Part of a small language model's weights.
Size: 12 layers, 8 heads of 64 (4 for keys and values), MLP 2048 GELU, vocabulary 11138, 40.4M parameters.
Architecture: LayerNorm before each block, no position embeddings, biases, ALiBi.
Training: a variant of Adam for these matrices, 587M tokens, 8956 steps.
Each number is 500 + 40 x the weight over its row's rms, rounded and kept within 0 to 999. Layers, rows and columns count from 0. Numbers have three digits each. The size before them is the row's rms in percent of the matrix's.

# down: layer 9 MLP down (transposed), 2048x512, rms 0.0488, rows 936-1019, columns 352-383
# up: layer 9 MLP up, 2048x512, rms 0.0513, rows 937-1020, columns 352-383
down936 097:530538498538506476549482502489596522525451516521448552506509516467473515416460440497504508528502
up937 099:561441550485494425461458501493449501490544478531520467458527538501501490441463503478498544539488
down937 093:525577510505564528490524406497482520518441525498473473446463464480447543438486484561457489533512
up938 101:565494523447561526517499449515484528409453501551442476512532464518472494550527545470522489494548
down938 101:490541509492530431493508497532515450529502545502516575467531489481558501512450547504537503482581
up939 101:456488466504483465473501509524525552477380489503535456537478430475483521488555504396438524517398
down939 100:556488591577416517434528519519465579513522541526474455486521444534515532473508497514513499545526
up940 101:470505543462466478570506509551509485490432455503514498535505503514437484547561492496495553493570
down940 096:556534507469536428512513421403473538415470524446408561530553481528526504502454562486530463439438
up941 105:440512505546470445517494451476501483466549467498456472487561552516466460539537614498458480580552
down941 096:589485531489552475464468553539424448427492514431499525537487545517479497489483509494461571469517
up942 100:510511531459499463496491483509521537501482519481468560530554440497466513512430549515503467450484
down942 097:512496545529413470471572575490453528541531519555465486500516511497451555501544515537472523497493
up943 104:507539472474534464426505569549560537518463470497514511462535495550460520526481547474460487443473
down943 102:565507526583492552504526485495495443412485558516464439500453489488532531555564539511522530514530
up944 094:545440522499527465527518504482470486476453492456494474498483554471557497522472555545604515470490
down944 089:497525452504482548481484477501510558473484518496459524475542513481440544511466493525502427505484
up945 102:540491470568505497522496487512531495476491530481555495525600567569511516515522494452484480541436
down945 099:581458520520493529550499455504479528480534525409500483460457524508484489492468475545473503526504
up946 092:496476490423505504510450500540505544542530485498595469533484555518465433542489559526467470507490
down946 091:498445500459479543525531506505463463457551510579482517478524516532438519457561519427494514605547
up947 102:526527492402505538512462507554490510525469431520459524553458470483490455496529422572516490449543
down947 101:496498489509427475533533466533531496504563411476510412455469551478489607509548454502395540463509
up948 102:533529531514508472484528522503457501498491425438525486479533480474555484492495565468523428535554
down948 093:481470526529490590549549528495479534495376484503453468503497484508507543436438458530560491427554
up949 118:503540533452477533483598466478540496527518436425513510445530491529413485528508548491458547502511
down949 110:484448523508442439496484537519515484511478503510472441441518442531481513527580515490534496470516
up950 100:494470441483518554556475546472476478524557518447492498489526512462531431484521508453568462560512
down950 094:436608486510542517526484443551568541501517515537567494550462507511485510489520456512484539511481
up951 107:437508475504539527511461464396560417643477480542493512482609521461460529399552480463541533462535
down951 109:444525493546461497492577476517492483427511497467457483429526490526493465580415480452537584426511
up952 099:544511449461524514488576503470528503457520493442483479464466543476521451496503505510501462544528
down952 105:510499514503534494528449480530532561560406515550488535534528489457479505509467494532466485525508
up953 106:483525452536522493405505444491485500484468430446558486491518493458442437425562548505470491545458
down953 107:500488555493508578496511492395489522419547502512493503543604461511559463492517539455519484515566
up954 098:575473503485588461526531510498394517530576523514496483498509531486511483468494513495493499520491
down954 103:466450429515490534498524470494511509498547465482556529500506476462455579563496507539471491499578
up955 109:549461498494593443507524507502561520532518451510469459406561524503499484517501444504546503482462
down955 109:431495483520494556404563504453430481548475508540474451464498506512465500534522518542463516488541
up956 094:490465448432489558493543518486458481494453482518510451518456505559542393530532529463508520501508
down956 103:528528471541501503562461539492543443492517523430488518521523456494490490508474524503549468539494
up957 105:510486532548515509509455562514473418511494469513502515483409457496451496514524513479512538540473
down957 090:529501530463458523499518471475460492449421533516511507497426497487517465457510506452528520494546
up958 093:542540519489503457534510596527505527402467479504514543480493465501465501502520550460505443604516
down958 099:489474494487497465492412513496456559561536479467513427511509502553494483487481473552478447426446
up959 103:503542524457478455491542545481435470465536500425492514555497510542457501550479581461571516539458
down959 098:512463538511517506488457449510493562557500530503511595565506503531525542463498460485483449501438
up960 086:460495432449572540543504558564432530483540480446532484576500527473508496486498465528476439506523
down960 097:516584491519520522519581513509451493464442517539488517509451467481440477524474470483524522481538
up961 096:506484464465460499474450531455531521492434514541517489467548485512517424518516451477545492529492
down961 104:456425492561503562509536451522590426486440460477550522511558449479537501551547526531478502465447
up962 096:514559477460505540575497505473480568454407466443520525484511574429432554530516534442467502574520
down962 098:481463533484478476539483438521422490474488485492539508532437455522426498466562540493498499398543
up963 093:482508484507596539585537442510508413504461489450475432578444545413494524379495491540518506510487
down963 092:557534517541529568415523573544523560522536502520471464473540490525493554569497566421503438552497
up964 100:539538486484380540515517544459405536470520438477518524500602464521524521482581491494506476520567
down964 110:516529525487573503506445479532455544469502575470418454514503478443536505526512466501548585523521
up965 098:509501440525501510490547455467521518492538453497509482523579507512421446479551569473508485486504
down965 101:464476545491472508471501532489446462463526495433516443456497544526549516520468543501516502543524
up966 106:571585432473529478528564466447507465535507471446459554451497525512483462490518555500531462518543
down966 106:504494533546501492476556508418485517558485485556473529493535499506543467487498624521468559563544
up967 101:498438478451561461476464541557470540529451527468537475440515506501482545441469482512503433497539
down967 102:516512492569517524585548549482516491490453478508497405505470457499529479469503637469551525456534
up968 094:495514549502506530541486515449471503525546511531516551529510499436457491579502530479520453484538
down968 097:504554519496506424533448510462491561582475553480452508509524555457539469477571490518453547478489
up969 099:552486419602479555508437503480466513478512483534551456487539502502505515429566481500440548487531
down969 095:513505517499356514509469495519549521446566475485486604483472481474478563486578503502463484508456
up970 093:535534508437480451533534480510413587524404429575502518539614529499479506518486465500530486482436
down970 097:441528494429536504463541478478549464502522504518467542538448489474578422505471406440435461516537
up971 098:481518496471493530473522441482440509563449472520491470533506550531497444530435499466568459510446
down971 091:504522593504508493522455500521491472492477469543545569476573524524538489502483489509551492515478
up972 093:537455500494521496544489557452585477472529501486492544484525453529415463484468501492441559475456
down972 110:520527540592517478474483550517503482499458529570591485520471522541457548416515439527518520461434
up973 069:554566537498500490551459527534458549525530431577496522496540635479492425470529545454510450474556
down973 104:585500510452525489497503505468468518540474437514540492471537530474467428509531535470494441573496
up974 097:517490441448540524486518451414468534548526565592536543453541494546441503548491498539550442456484
down974 112:448522511543553488534535493534497502460510471505528539474484476514500494549429523505494511473494
up975 102:487509536478440493492420508464517558466506455449581502474602483539509510543519552523512530498536
down975 088:473536545556528511530441529484551501481420523495463501517427508437483479513571541497533508523442
up976 101:455537547453470579545494461439520516480539522473527417475433508498446473514549472420540567542552
down976 107:474444499541465555444503382485522491439482507481479568539521515564547519505500505502446502520506
up977 106:538514536468538560625455534528509559505448462511519528500536481575460496574564501533462509541501
down977 103:505552520512490473514500515459494570481534445497489418459515498507489453466447507552505505405468
up978 103:511526431516438499471450422510502490477551489514512460431560575447518444539531518477560470539460
down978 103:472559558510561556520488483499482520520432521525566497455486377513418462500492434499497450452472
up979 105:501535485545537633482557588533467496537490481492480462521476534492437530531509555503406479496451
down979 102:492455501445448450605513499476528463551433583537458494481544481533459545496579503475548525486538
up980 100:539602423485472505477556609501491533493410525523489482540534471463458499513472537493538481501518
down980 104:532557424562489499469523485457512462604539517483427567427466573499500486537530434498424571518535
up981 104:517509561483494546503498549516471542541465476492517462444579511482482484488510468484454492494541
down981 114:442468544577578533444543577500466481434515510488482484541475466468507569481442567476424509502596
up982 108:532513479520485551486553481401519434460516488529484519483511469484417504513552531460464520538563
down982 106:519525484487503507497463455457475480498500415441509591450555466504495494536471546487509463475561
up983 095:556517480440526545553537465481428517470469501527524541562466503473452546520529479448540430553503
down983 095:407449465542437588524477491517566524440510505475581513513488495519558538493491452430531493476527
up984 101:462455464481560489513570408552444552511530537518485555531495456502521529502569454445466496484472
down984 097:513482494505525447530522507480417469542431521533444521435541421495501439490540535592502497512607
up985 101:466492476466502502506490484504471567477517477488527524466445463421469536538568502477544532526519
down985 101:513525504462497539548581514491533514619520542489538498541532511457495447484514406504558529486585
up986 099:500562456560488478513466436483474549539511517446459473510530458515475537536518419464475477487484
down986 097:458446509549494544538471536515494486486490557473465469529485525495525436556472556512501475439519
up987 100:491548574484529471477484560463536505472495518509562524497498481513561479557521543487473487585474
down987 101:570404513482477545464489516436444556523535487470420448450447482505522469497482520471514530470497
up988 098:566514495474500433464480444542508560548500525530519508511479511508461429505528509470500459499475
down988 095:567529521510449463493505473525567513506529511476507508529536482487547565540547522493479531508514
up989 106:517540515479522514434463478533446536493537462500479433507523523518499467433563508501521537447575
down989 099:548520524422439467499491545531425495528504558488450522444460499521501527491552500582509481482471
up990 096:536522448432524540477528514504493521501482520495544489479473484489473484507510492497510466444526
down990 095:460579504509505468499503489504478516552400514465437466543481506549440456498460506510523516552490
up991 098:537523430500435506555499438495467585475483490565525534460496477484440494457495509481492492503474
down991 105:492511420534445496434611483539526465529428489477440498540432447470525467508533501455576511547437
up992 099:558537543420540495484529484452448484514503587459513455536455555493418515468451477483451563482535
down992 108:409457482500501479501561480531505513534426421462515502495499467470484502505596505481571572584459
up993 102:517526483534515564461522535516512462465506545519479480495542483477480521491523487468446493577505
down993 099:568584502467484494557386487502471492544468504484590490430416514500484446541462494489563495465435
up994 102:496546488414454531440506551465480478512474533555542515453497446456436484544480523432486502561487
down994 078:450464479579454476548513545520499446493570486481526479495475490510483546531468512497572477462465
up995 100:537517504452492519485530494511468468522501526564515538484567457450541492475499577483529446575455
down995 098:430502556550522453556507508488486478436532522526500523503486478517547498454539407582453498455507
up996 088:500481421470510484624527427502498483480529477473622439530515460514481529464521541512462505476511
down996 096:523555450464522428514461484432532430434529505453509542538421536514431531478493521479430541453394
up997 101:467571430481488452526443486492495531546515507538540500437573483431452479508486547521549464592443
down997 107:506504567518485452580515518535433479494582525440534497559418477526503418477545506480491429495529
up998 096:528458472477469454507502503494471469495451411404541505454552559464472486455578482542584511456554
down998 093:495538509444491511485503505524415479484543477516514514502425516473461493516472512437472510495462
up999 096:509488462468522480534494519495467572503511465473489450480455539501531473502456502521520455562444
down999 101:503533523500447449542483444532535532486528570538557579483547564511598509529573445465474594526404
up1000 105:479525438538567499459561482496559530533444460429461465518529508481473444497519558465485462443514
down1000 103:531520501539454476543538560459532570581422442558506405508481477530557547525515492513488465542502
up1001 102:508509504419500510507552512543439497508496399523466470434482527502471472470521497467510453536539
down1001 103:430524508501458510432490541414550514492565469553425542441475456465567530507465540452517492465452
up1002 096:491526455493467528503487478429507518540507550535555491553508471478502547520547524477523498508518
down1002 101:428457489623577625481508435510433511479492459416505548561522414442464495571535442525517486493519
up1003 097:499518453469498453536440520560473509474481507525505477393485487462454470500386560478514547543578
down1003 097:486512586519473545502645523520491464481517499532494474517535498474503450442515526433518529490521
up1004 096:481467527485498465466543512564469515492471489501488475484529466464514514413489482530475520513546
down1004 102:532459506529541476472517491529481421448476475431533480485491471561481574560433433488491488482552
up1005 097:474572527518471443544524486539421509461512494492520474485517477479536531593496558490416460477469
down1005 099:507478485576409539498531444491443519533499548501582483527527504434485532491480451552556509473443
up1006 096:506482405444479530491531574580454487463518513481535494509521505517444423504489493513496490454505
down1006 096:500536497514517470540506470499505509518478454538444487469489561394500470551507557448443465527499
up1007 095:465496497424558477535506508412498496517474519515473531452529523533536405490489589445545471536539
down1007 099:478472488489492498506486489549373482504564519531501489529495497450577433514498494500437530560476
up1008 107:612501461504488497533525495526500459559503512442560425537526486515366544481525460487480448482450
down1008 113:566563469498564478509521492533475516573527555533502562379459478525523541442520499487515481467499
up1009 097:436503482439390488558438401489546564518451482489554490472569564482503499443443503520462489519481
down1009 097:501539454566446522466564546509499433473468454479482453520493482535497497531491431530482503558541
up1010 102:528544472491509462569517544518467486563485503431495467481499497520476461487523480483493477468521
down1010 111:483506506569494510443482493526488456540473473521532460513530531499504506453568540468485444572497
up1011 100:531456495519504479519544506444499560459517419439483523470558537557505474477540413548511513463533
down1011 097:497548548565399608594560531578517463531492559525490408542437479533464418435469488496519492597460
up1012 101:476508380489488515485472465544438525500488397509486499518474510481494480450503488513549509453517
down1012 105:590456466517493529535598534489519432456550495529470508549487438443565472470516493516503489505459
up1013 106:552484472537527419481455473552509518531522443510569511514508573502555505493487497518511497542518
down1013 103:492458582573500493483434485517466489523561511566528524441504519543457494532525492584508502511496
up1014 095:556482452470445488541494473496547562575461540517640532475561526563507526442458545503503477511481
down1014 094:512468474479507542485561455501560530524531482481452527593485486474428500578502472471495469576505
up1015 096:502522504507494470538467496540463507567465425440570424466445461501459450502483476479517536541514
down1015 104:480479451522507439510491411442486385530439487498491467589484463483526538496508544527446539476512
up1016 094:472544549404534503492461547507473588451404449514577544499521457529513419512431522477496453488496
down1016 095:482519497448500504495533450453551466454512479425472457470535489468525528511591456517505528476489
up1017 099:538519547490523533485556567487452542497477591509441485476528510563516454546538531474450506505462
down1017 100:515501477476494480469540438480535389572535463619475537558536487472512549454495454557479511484470
up1018 094:521507429566488424464490497437494533578493445487508509502571527476485451455487564471508465441582
down1018 096:536510533502492549490513453476491516459550516434435582529507445489508495474564530506479468472506
up1019 097:568548475529524492522455457481521428579430559431506463516489508467458418588541504428508457486400
down1019 090:486457472459454521455496512543527530449564442513460507533606465520515496446562432474524512495558
up1020 090:510606505441481493533507509533495477509450489531493531525596492519469503519480527504476502512539